{
  "num_hidden_layers": 8,
  "num_attention_heads": 1,
  "num_key_value_heads": 1,
  "intermediate_size": 256,
  "vocab_size": 4530,
  "hidden_act": "tanh_gelu",
  "norm": "layernorm",
  "norm_place": "pre",
  "parallel_block": false,
  "init_out_by_depth": true,
  "weight_decay": 0.04,
  "lr_head": 0.00865,
  "decay_fraction": 0.605,
  "batch_tokens": 16384,
  "max_seq_len": 1024
}
Each number is 128 + 24 x the weight over the matrix's rms, rounded and kept within 0 to 255. Layers, rows and columns count from 0.

# layer 5 attention key, 64x64, rms 0.254, rows 0-48, columns 0-63
[[121 126 117 119 120 122 119 121  98  77 144 101  93 100 117 101 148 174 121 128 141 131 155  83  89 117 170 108 114 112 156 113 130 199 105 156  84 132 112 154 121 124 126 122 138 105 110 110 152 133  96 176 187 145  67 160  98 114 113 123 126 115 107 147]
 [130 170 139 153 113 146 145 157 142 113 135 121  90 112 147 138  89 131 130 139 105 111 153  68  96 106  96 154  90 159 120 119 126 137 133 116 148 157 108  90 127  88 192 132 141 114 132 151 115 115 171 142 128  62 135 159 157 118 147 142 116 162 121 145]
 [114 120 138 144 140 159 133 167  84 139  86 104 150 132 134 108 135  79 121 129 102 142 177 164 144 140 121  96 117 158 111  98 103 123 180 135  87 116 142 157 182 109 130  94 108  70 147 144 113 119 135  71 147 154 149 143 113 141 153  97 133 152  99 124]
 [116 149 111 142 132 134 100 146 114 134 120 152  86  93  80 129 171 114 134 128 123 122 132 132 157 145 136 144 122 123  72  93 138 113 126  88 101 138  90 118 114 134 137 120 190 138 129 117 151 183  92 159 115 168 140 136 153 117 162 131 145 111 169 116]
 [159 101 117 146 130  99 128 169 113 180 170 116 136 119 149 139 123 163 156 158  79 164 118 157 119  63  99 191 112 140 123 169  78 195  94 131 107 104 107 127 140 117 170 122  61 122 143 144 132 137 144 126 160 120 115 146 129 129  93 112 134 133 130 105]
 [117 131 141 125  91  86 160 180 142 119 110 146 169 114 100  76 131 112  98 141 109 173 156 148 173 148 121 114 124 158 133 120 154 109 110 153 144 116 139 108 157 109 132 149 108 181 118  85 151 145 184 153 152 171 110  97 190 126 122 147 113 128 144 160]
 [126 118 136 117 131 132  78 147 136 143  92 120 133 148 132 130 142 139 126 174 107  98 111 154 109 114 127 158 140  89 157 131 121 123 118 139 112 131 139  99  91 110 148 162 107 155 166 145 155 151 167 139 162 144 141 137 127 115 148 157 125 147 127  87]
 [157 166 115 162 131  92 113 184 133 146 155 136 127 161 103  85 130 158 122 119 157 124 128 156 102 113 108 138 102 200 167 126  93 128 107 108 143 140 106 147 131 134 140 154  90 163 110 153 179 130 124 132 121 150  89 107 139 126 108  68 159 176  99 125]
 [ 99 104 105 130 127 138 128 111 167  98 106 101 119 204 101 147 157 138 146 107 110  60 108 104 133 146 161 119 144 125 133 159 124 165 149 151 124 113 136 118  59 151 136 133 162 114 151 165 137 104 161 148 147 152 144 115 130  98  81 114 105 131 104 106]
 [117 138 120 123 164 120 157 132 111 109  75 140 121 126 137 156 135 124  98  86 169 122 120 106 153 156  74 148  93 116  76 153 140 105 111 159 143 152 136 161 122  99  90 195 151 150  65 124 120 112 125 118 148 107 132 127 138  86 120  96 117  94 123  86]
 [122 152 153 126 167 150 114 151 108 142  78 117 109 132 132 121 163 154  84 121 108 129 155 110  95 108 131 151 142 174 110 102 132 104 104 157  98 106 111 177 126 125 148 130 127 126 150 138 121 144 121 158 130 131 154 109 157 126 125 106 129 185  87  91]
 [ 96 132 135 135 135 104 159 154 152 167 114  89 141 124 127 117  86  83 114 129 131 129 105 168 158 104 133 146  84 112 140 108 152 140  79 110 144 135 151  96 110 152  66 128 163 110 136 135 161  83 165 151 119 130 145 118 138 106 157 140 158 102 119 101]
 [114 158 102 141 143 128 128 122 126 137 142 104 138 154 142  97 152 131 131 141 152  92 119 160  93 147 146 133  70 140 161 120 105 116 104 125 160 173 131 153  82 114 126 144 157 136 145 159 124 142 135 116 123 135 133 137 113 123 129 104 151 118 108 152]
 [132 120 140 140 131  91 121 111 105 145 111 121 134 141 126 118 102 148 127 135 124 124 182  94 155 109  86  93 123 102 160 139 123 107 124 139  66 128 162 132 167 114 139 163 147 163 137  99 131 133 148 131 170 114 124 100 147 136 136 178 123 138  98  93]
 [150 125 135 151 103 152 151 110 127 167 184 119 155 110 135 115 105 157 152 146  71 171 111 137 167 132 129 120  93 114 202 158  92 182 144 119 142 111 147 114 140 107 136  88  69 127 135 120 121 153 113  91 154  96 126 133 113 144  97 152 146 100 134 111]
 [139 108 116 142 124  60 129 146  96 156 113 130 127 141  93 125 124 119 134 127 155 105 120 111 146  85 157 125 121 105 169 132 154 133 111 147 134 110 103 124  99 148 108 147 158 147 120 132 163 128 120 146 142 113 125 140 135  98 150 158 148 132 127 134]
 [133 134 150 135 147 107  98 136 107 107 138 152 130  72 123 154 114 137 128 172 132 117 100  72 100 141 177 113 113 164  86 113 139 107 114 126 170 140  83 152 151 105 108 106  85 123 120  98 110 118  91  69 106 120  83 151 147 138 116 137 121 125 128 135]
 [135 127  89 133 120  88  97 166 110 131  91 109 109 174 120  96 110  86 111  99 136 115 133 150 125 116 104 111 167 130 142 125 127 130 169 136 100 130 115 145 154 123 155 138 136  95 148 167 116 142 144 157 132 152 135 113 114 134 157 128  98  97 149  98]
 [126 142 127 144 157 115 128 141  99 130 100 124 190 100 121  83 130 108 151 128 145  96 134 177 121 136 120 135  88 104 145 115 132 108  86 100 115 164  66 112 113  87 121 141  98 150 117 167 166 153 108 112 186 170 119 130  96 136 154 173 145 122 156 109]
 [115 124 132  99 117 116 155 154 137 150 137 110 114 113 167 138 102 125 118 119 131 171 143 140 135  99 134 173  89 123 118 136 105 143 139 118 125 129  88 177 172 142 150  87 186  87 109 137 124 181  99 171 121 114 116 140 170 142 131 149 121  86 143 135]
 [124 159 123 136 115 129 136 144 147 129 127 129  71 133 141  87 163 119 125 118 111  85 111 120 107 150 117 129  99 145 121 106 127 144 124 145 145 191  88 109  77 111 121 164  76 121 126 125 157 144 148 134 142 103 158 130  72 134 130 126 118 112 156 144]
 [150 131  94 113 107 108 127 149 146 142 129 114 147 132 135 109 111 119 128 116 128 177 123 153 121 116 122 124 126 130 196 126  93 134 107 121 102 117 121 150 133 148 135 128 150 133 166 174 121 157  85 140 104 125 137 116 140 146 142 115 155 131 122  88]
 [116 136 111 118  53 107  99 140 160  99 134 172  87 120 112 148 131 136 165 178 108 103 130 143 138 141 123 109 129  94 131 153 125 111 132 126 118 106 114  82 104 116 140 125 130 136 143 144 145 125 145 135 108 118 120 121 134 119 113 135  95 168 163 156]
 [118 129 152 167 133 108  86 120 111 143 122 134  88 157 135 122 104 158 140 168 141  67 132 113 151 123 139 102 108 134 110  98 127 103  82 107 110 129 167  96 110 140 129 109 151 169 147 115 165  88 149  96 137 135 107 123 151 124 105 122 160 146  87 120]
 [110 154 162 180 115 169 142 113 122  95 170 123 115 135 115 124 144 164 138 113 116 106 116 107 164 184 145  95 121 142 123 129 116 149 187 143 133 146 117 119 114 110 138 134  89 102  88 117 148 116 142  87 131 144  95 130 114 140  86 102 135 110 145 123]
 [127 156  91 125 138 127 110 116 133 140 108 137 167 109 121 144 134  85 143 166 112 110 110 119 153 151 133  99 146 105 160 120 149 119 122 103 108 125 155 134 110  87 122 127 147 104 172 130  80 136 124  75 137 122 171 136 104 119 188 118 138 145 111 105]
 [148  98 167 153 134 122  98 125 110 131 142 132 135 143 115 128  64 126 117 144 148  83 124 134 130 128 169  96 105 134 134 148 113 145 161 129 134 129 143 114 197 121 125 121 119 113 119 128 123  91 120  90 163 105  77 153 130 117 137 154 167 127 150 133]
 [133 133 123  88 106 145 131  76 118 130 119 110 111 109 112 106 168 139 107 112 136 136 152 151 123 107 110 154 142 113 173 118  78  86 107  75 121 101 123 103 102 151 122 122 131 174 123  98 146 172  76 120 125 120  90  97 125 126  72 100 108 140 140 127]
 [146 145 131 143 158  89 133 154 123 151 152 152 145 112 112 106 105 120 158 139 143  90  69 152 117 143 142 128 111 135 125 150 121 117 109 157 133 133  96 169 166  85 124 129 111 161 118 132 122 157 100  90 129 135 123 101 111 140 134 140 124 109 145  93]
 [158  86 113 101 114  97  97 123 112 130 122 127 111 114  82 125 119  87 139 131  97 113 136 112 120 153 106 103 129  95 156 139  97 129 129 143 127 146 141 130 194 157 126 129 109 114 177 104 151 135  97 139 129 120 154 114  99 136 152 130 157 108 139 127]
 [122 135 155 110 106 112 105 162 123 136  86 111 124  93 134 166 163 143 120 146  96 119 144  72 115 100 118 110 113 103 125 145 137 128 140 172 113 143  85 129 127  93 130 157 156 143  98 121 153 148 138 155 157  94 122 130 168 127 140 142 119 142 113 152]
 [105 114 141 136  85 115 113 141 106  93 145 109 112 179 131 107 103 118 114 130 140  94 171 136 109 150 138  90 152 113 164 120 129 121 148 106 127 128 158 109 199 162 162 114 187 119 101 126 124 137 126 130 124 155 111 133 162 138 137  93 149 119 116 144]
 [120 111 160 145 192 125 133  83 140 118 125 119 156 142 116 133 118 115 141 150 133  95 145 149  75 128 169 195 142 170 162  88 162 140 127 139 162  82 154 124 128 165 135 113 120 132 165  48 108 123 131 127 210 117 126 144 107 106 123 145 111 157  93 150]
 [114 114 168 160 172 131 122 105 108 136 144 113 173 119 104 149 129 126 164 129 121  96 121 143  96  96 152 147 164 175  93 127 125  88 155 108 143  79  97 121 112 119 135  73  88 159 101 122 111 126 148  93 110 115 134 125 162 118 104 147 119 172 127 141]
 [148 134 149 124 131 165 122 161 136 141 143 126  96 109 143 139 129 122 138 146 110 107 106 120 134 136 140 108 135 117 125 127 101 152 146 112 126 156 125 156 148 121 145 121 109  77 137 128 134 133 106 114 138 133 128 159 101 147 125 121 150 138 136 115]
 [104  74 126 162 119 118 150  65  81 145 204  98 127 140 134  96 150 122 141  51 110 137 116 149 122  85 113 114 124 111 131 139 113 130 131 122  64 110 100 116 120 151  96 108 131 136 135  82 123 102 133 138 143 123 159 109 119 150 116 164 111  79 138 161]
 [110 143 106 134 124  86 132 168 139  84 134 110 101 133 119 180 156  87 200 133 138 134 142  97 121 146 103 160 135 127 123 122 129 169 132 122 131  85 101  85 142 147 132 121 131  91 144 144 128 138 136 122 138 108 134 160 121  95 106 111 105 116 139 109]
 [118 128 129 119 142 161 130 132 125 128 140 118 113 135 152 122 182 113 129 153 100  97 112 147 155 174 135 123 146  90 118 130 123 146 116 126 109 141 145 135 129 128 112 114 143 118 143  97 135 167 134 110 103 150 158  99 116 145 112 125 119 114 145 110]
 [168 148 109 101 120 104  97 116 137 107  89 137 148 142 163 121 125 143  88 150 145 166 106 121  98 128 126 130 163 124 149 106 146 128  98 131 122 117 140 149 129  98 127 169  96 119 142 156  60 136 119 111 121  98  95 122 103 136 140 125 122 133  95 106]
 [116  95 148  86 154 144 117 121 112 110 135 117 125 140 125 145  99 153 147  91 162  64 126 132  95 113 105 112 108 125 116 178  67  92 110  96 136 157 142 154 114 137 152 128 145 160 121 151 160  98  86 136 110 142 148 124 145 120  86 111 121 166 170 109]
 [126 126 135 118 131 162 144 102 159 162 124 117 143 141 135 143  85 110  98 119 110 140 129 129 130 153 130 173 119 143 150 106 126 112 126 127 177 115 143 100 130 165 136  98 134 106 159 117 118 125 113 123 120 106 153 114 132 102 123  97 149  98  82  94]
 [121 136 110 119 107 124 140 179 133 136 122 123 112 142 127 144 149  97 158 152 125 108 133 136 126 129  88 114  96 110 129 164 100 126 111 110 129  99 142 107  97 108 110 153 121 126 133 140 140 126 157  88 109  76 143 113 105 106  98 124 122 150  86 108]
 [105 163 184 127 150 127 154 137 119 129 160  77 115  93 142 125 118 107 131 140 122 130 119  93 114 126 159 138 144 178  95  78 133 151  68 129 131 147 101  99 155 135 125 106 104  99 157 108 147 116 155 127 120 122 121 129 144 127 103 145 132  97 161 106]
 [104 140 104 142  99  66 124 161 152 136 132 155  98 111  90 132 126 100 178 116 129 122 101 109 127 152 140 145 120 150 121 119 112 101  87 107 144 118  87 109 143 124 144  99 111 109 173 149 187 131 116 105 119 119 159 131 145 135 163 101 156 131 104 147]
 [100  99 137 105 129 135 109 137 117 118 141 162 138 163 117 112 128 142  93 137 139 158 127 138 143 113 119 107 141 141  84 150 148 145  86 161 106 132 145  96 164 152 123 157  98 157  83 115 141 116 172 165 133 179 131 136 143 100 121 134 137 127 159 119]
 [117 135 118 176 136 138 116 119 116 148 120 128 116 144 157 146 146 124 124  66 141 120 124 108 126  72 137  97 162 165 167 153 125 136 140 108 113 108  93 151  88 163 140 122 161  84 113 186  97  89  99 121  78  79 192 140 128 135 151 104 163 136 161 154]
 [152 133 126 145 164 142 117 128 114 127 118 118 113 116 117 123 122 101 123 145 138  96 123 154 171 164 114 167 110 121 104 123 138 149 158 127  85 116 147 129 140  92 126 119 144 124 153  75 104 151 135 103 169 109 102 129 105  95 146 132 122 116 115  78]
 [139 156 143 133 102 183 102 113 166 139  93 144 132 125 101  93 101 125  71  96  84 116 126 131 137 147 129 112 125 195 131  89 125 109 162  86 147 178 119  72 107 116 170 109 118 111 150 119 125 105 120 137 149 141 142 132 148 112 161  85 125 171 132 156]
 [165 168 121 156 175 135 124 151 131 123 116 102 100 108 108 137 175 159 146 154 174 119 147  62 176 149 170  82 138 147 158 108 113 166 129 129  89 110 139 134 107 110  82 123 137 131 136 129 135 141 105  98 109 116  76 138 128  79  82 141 132 188 128  77]]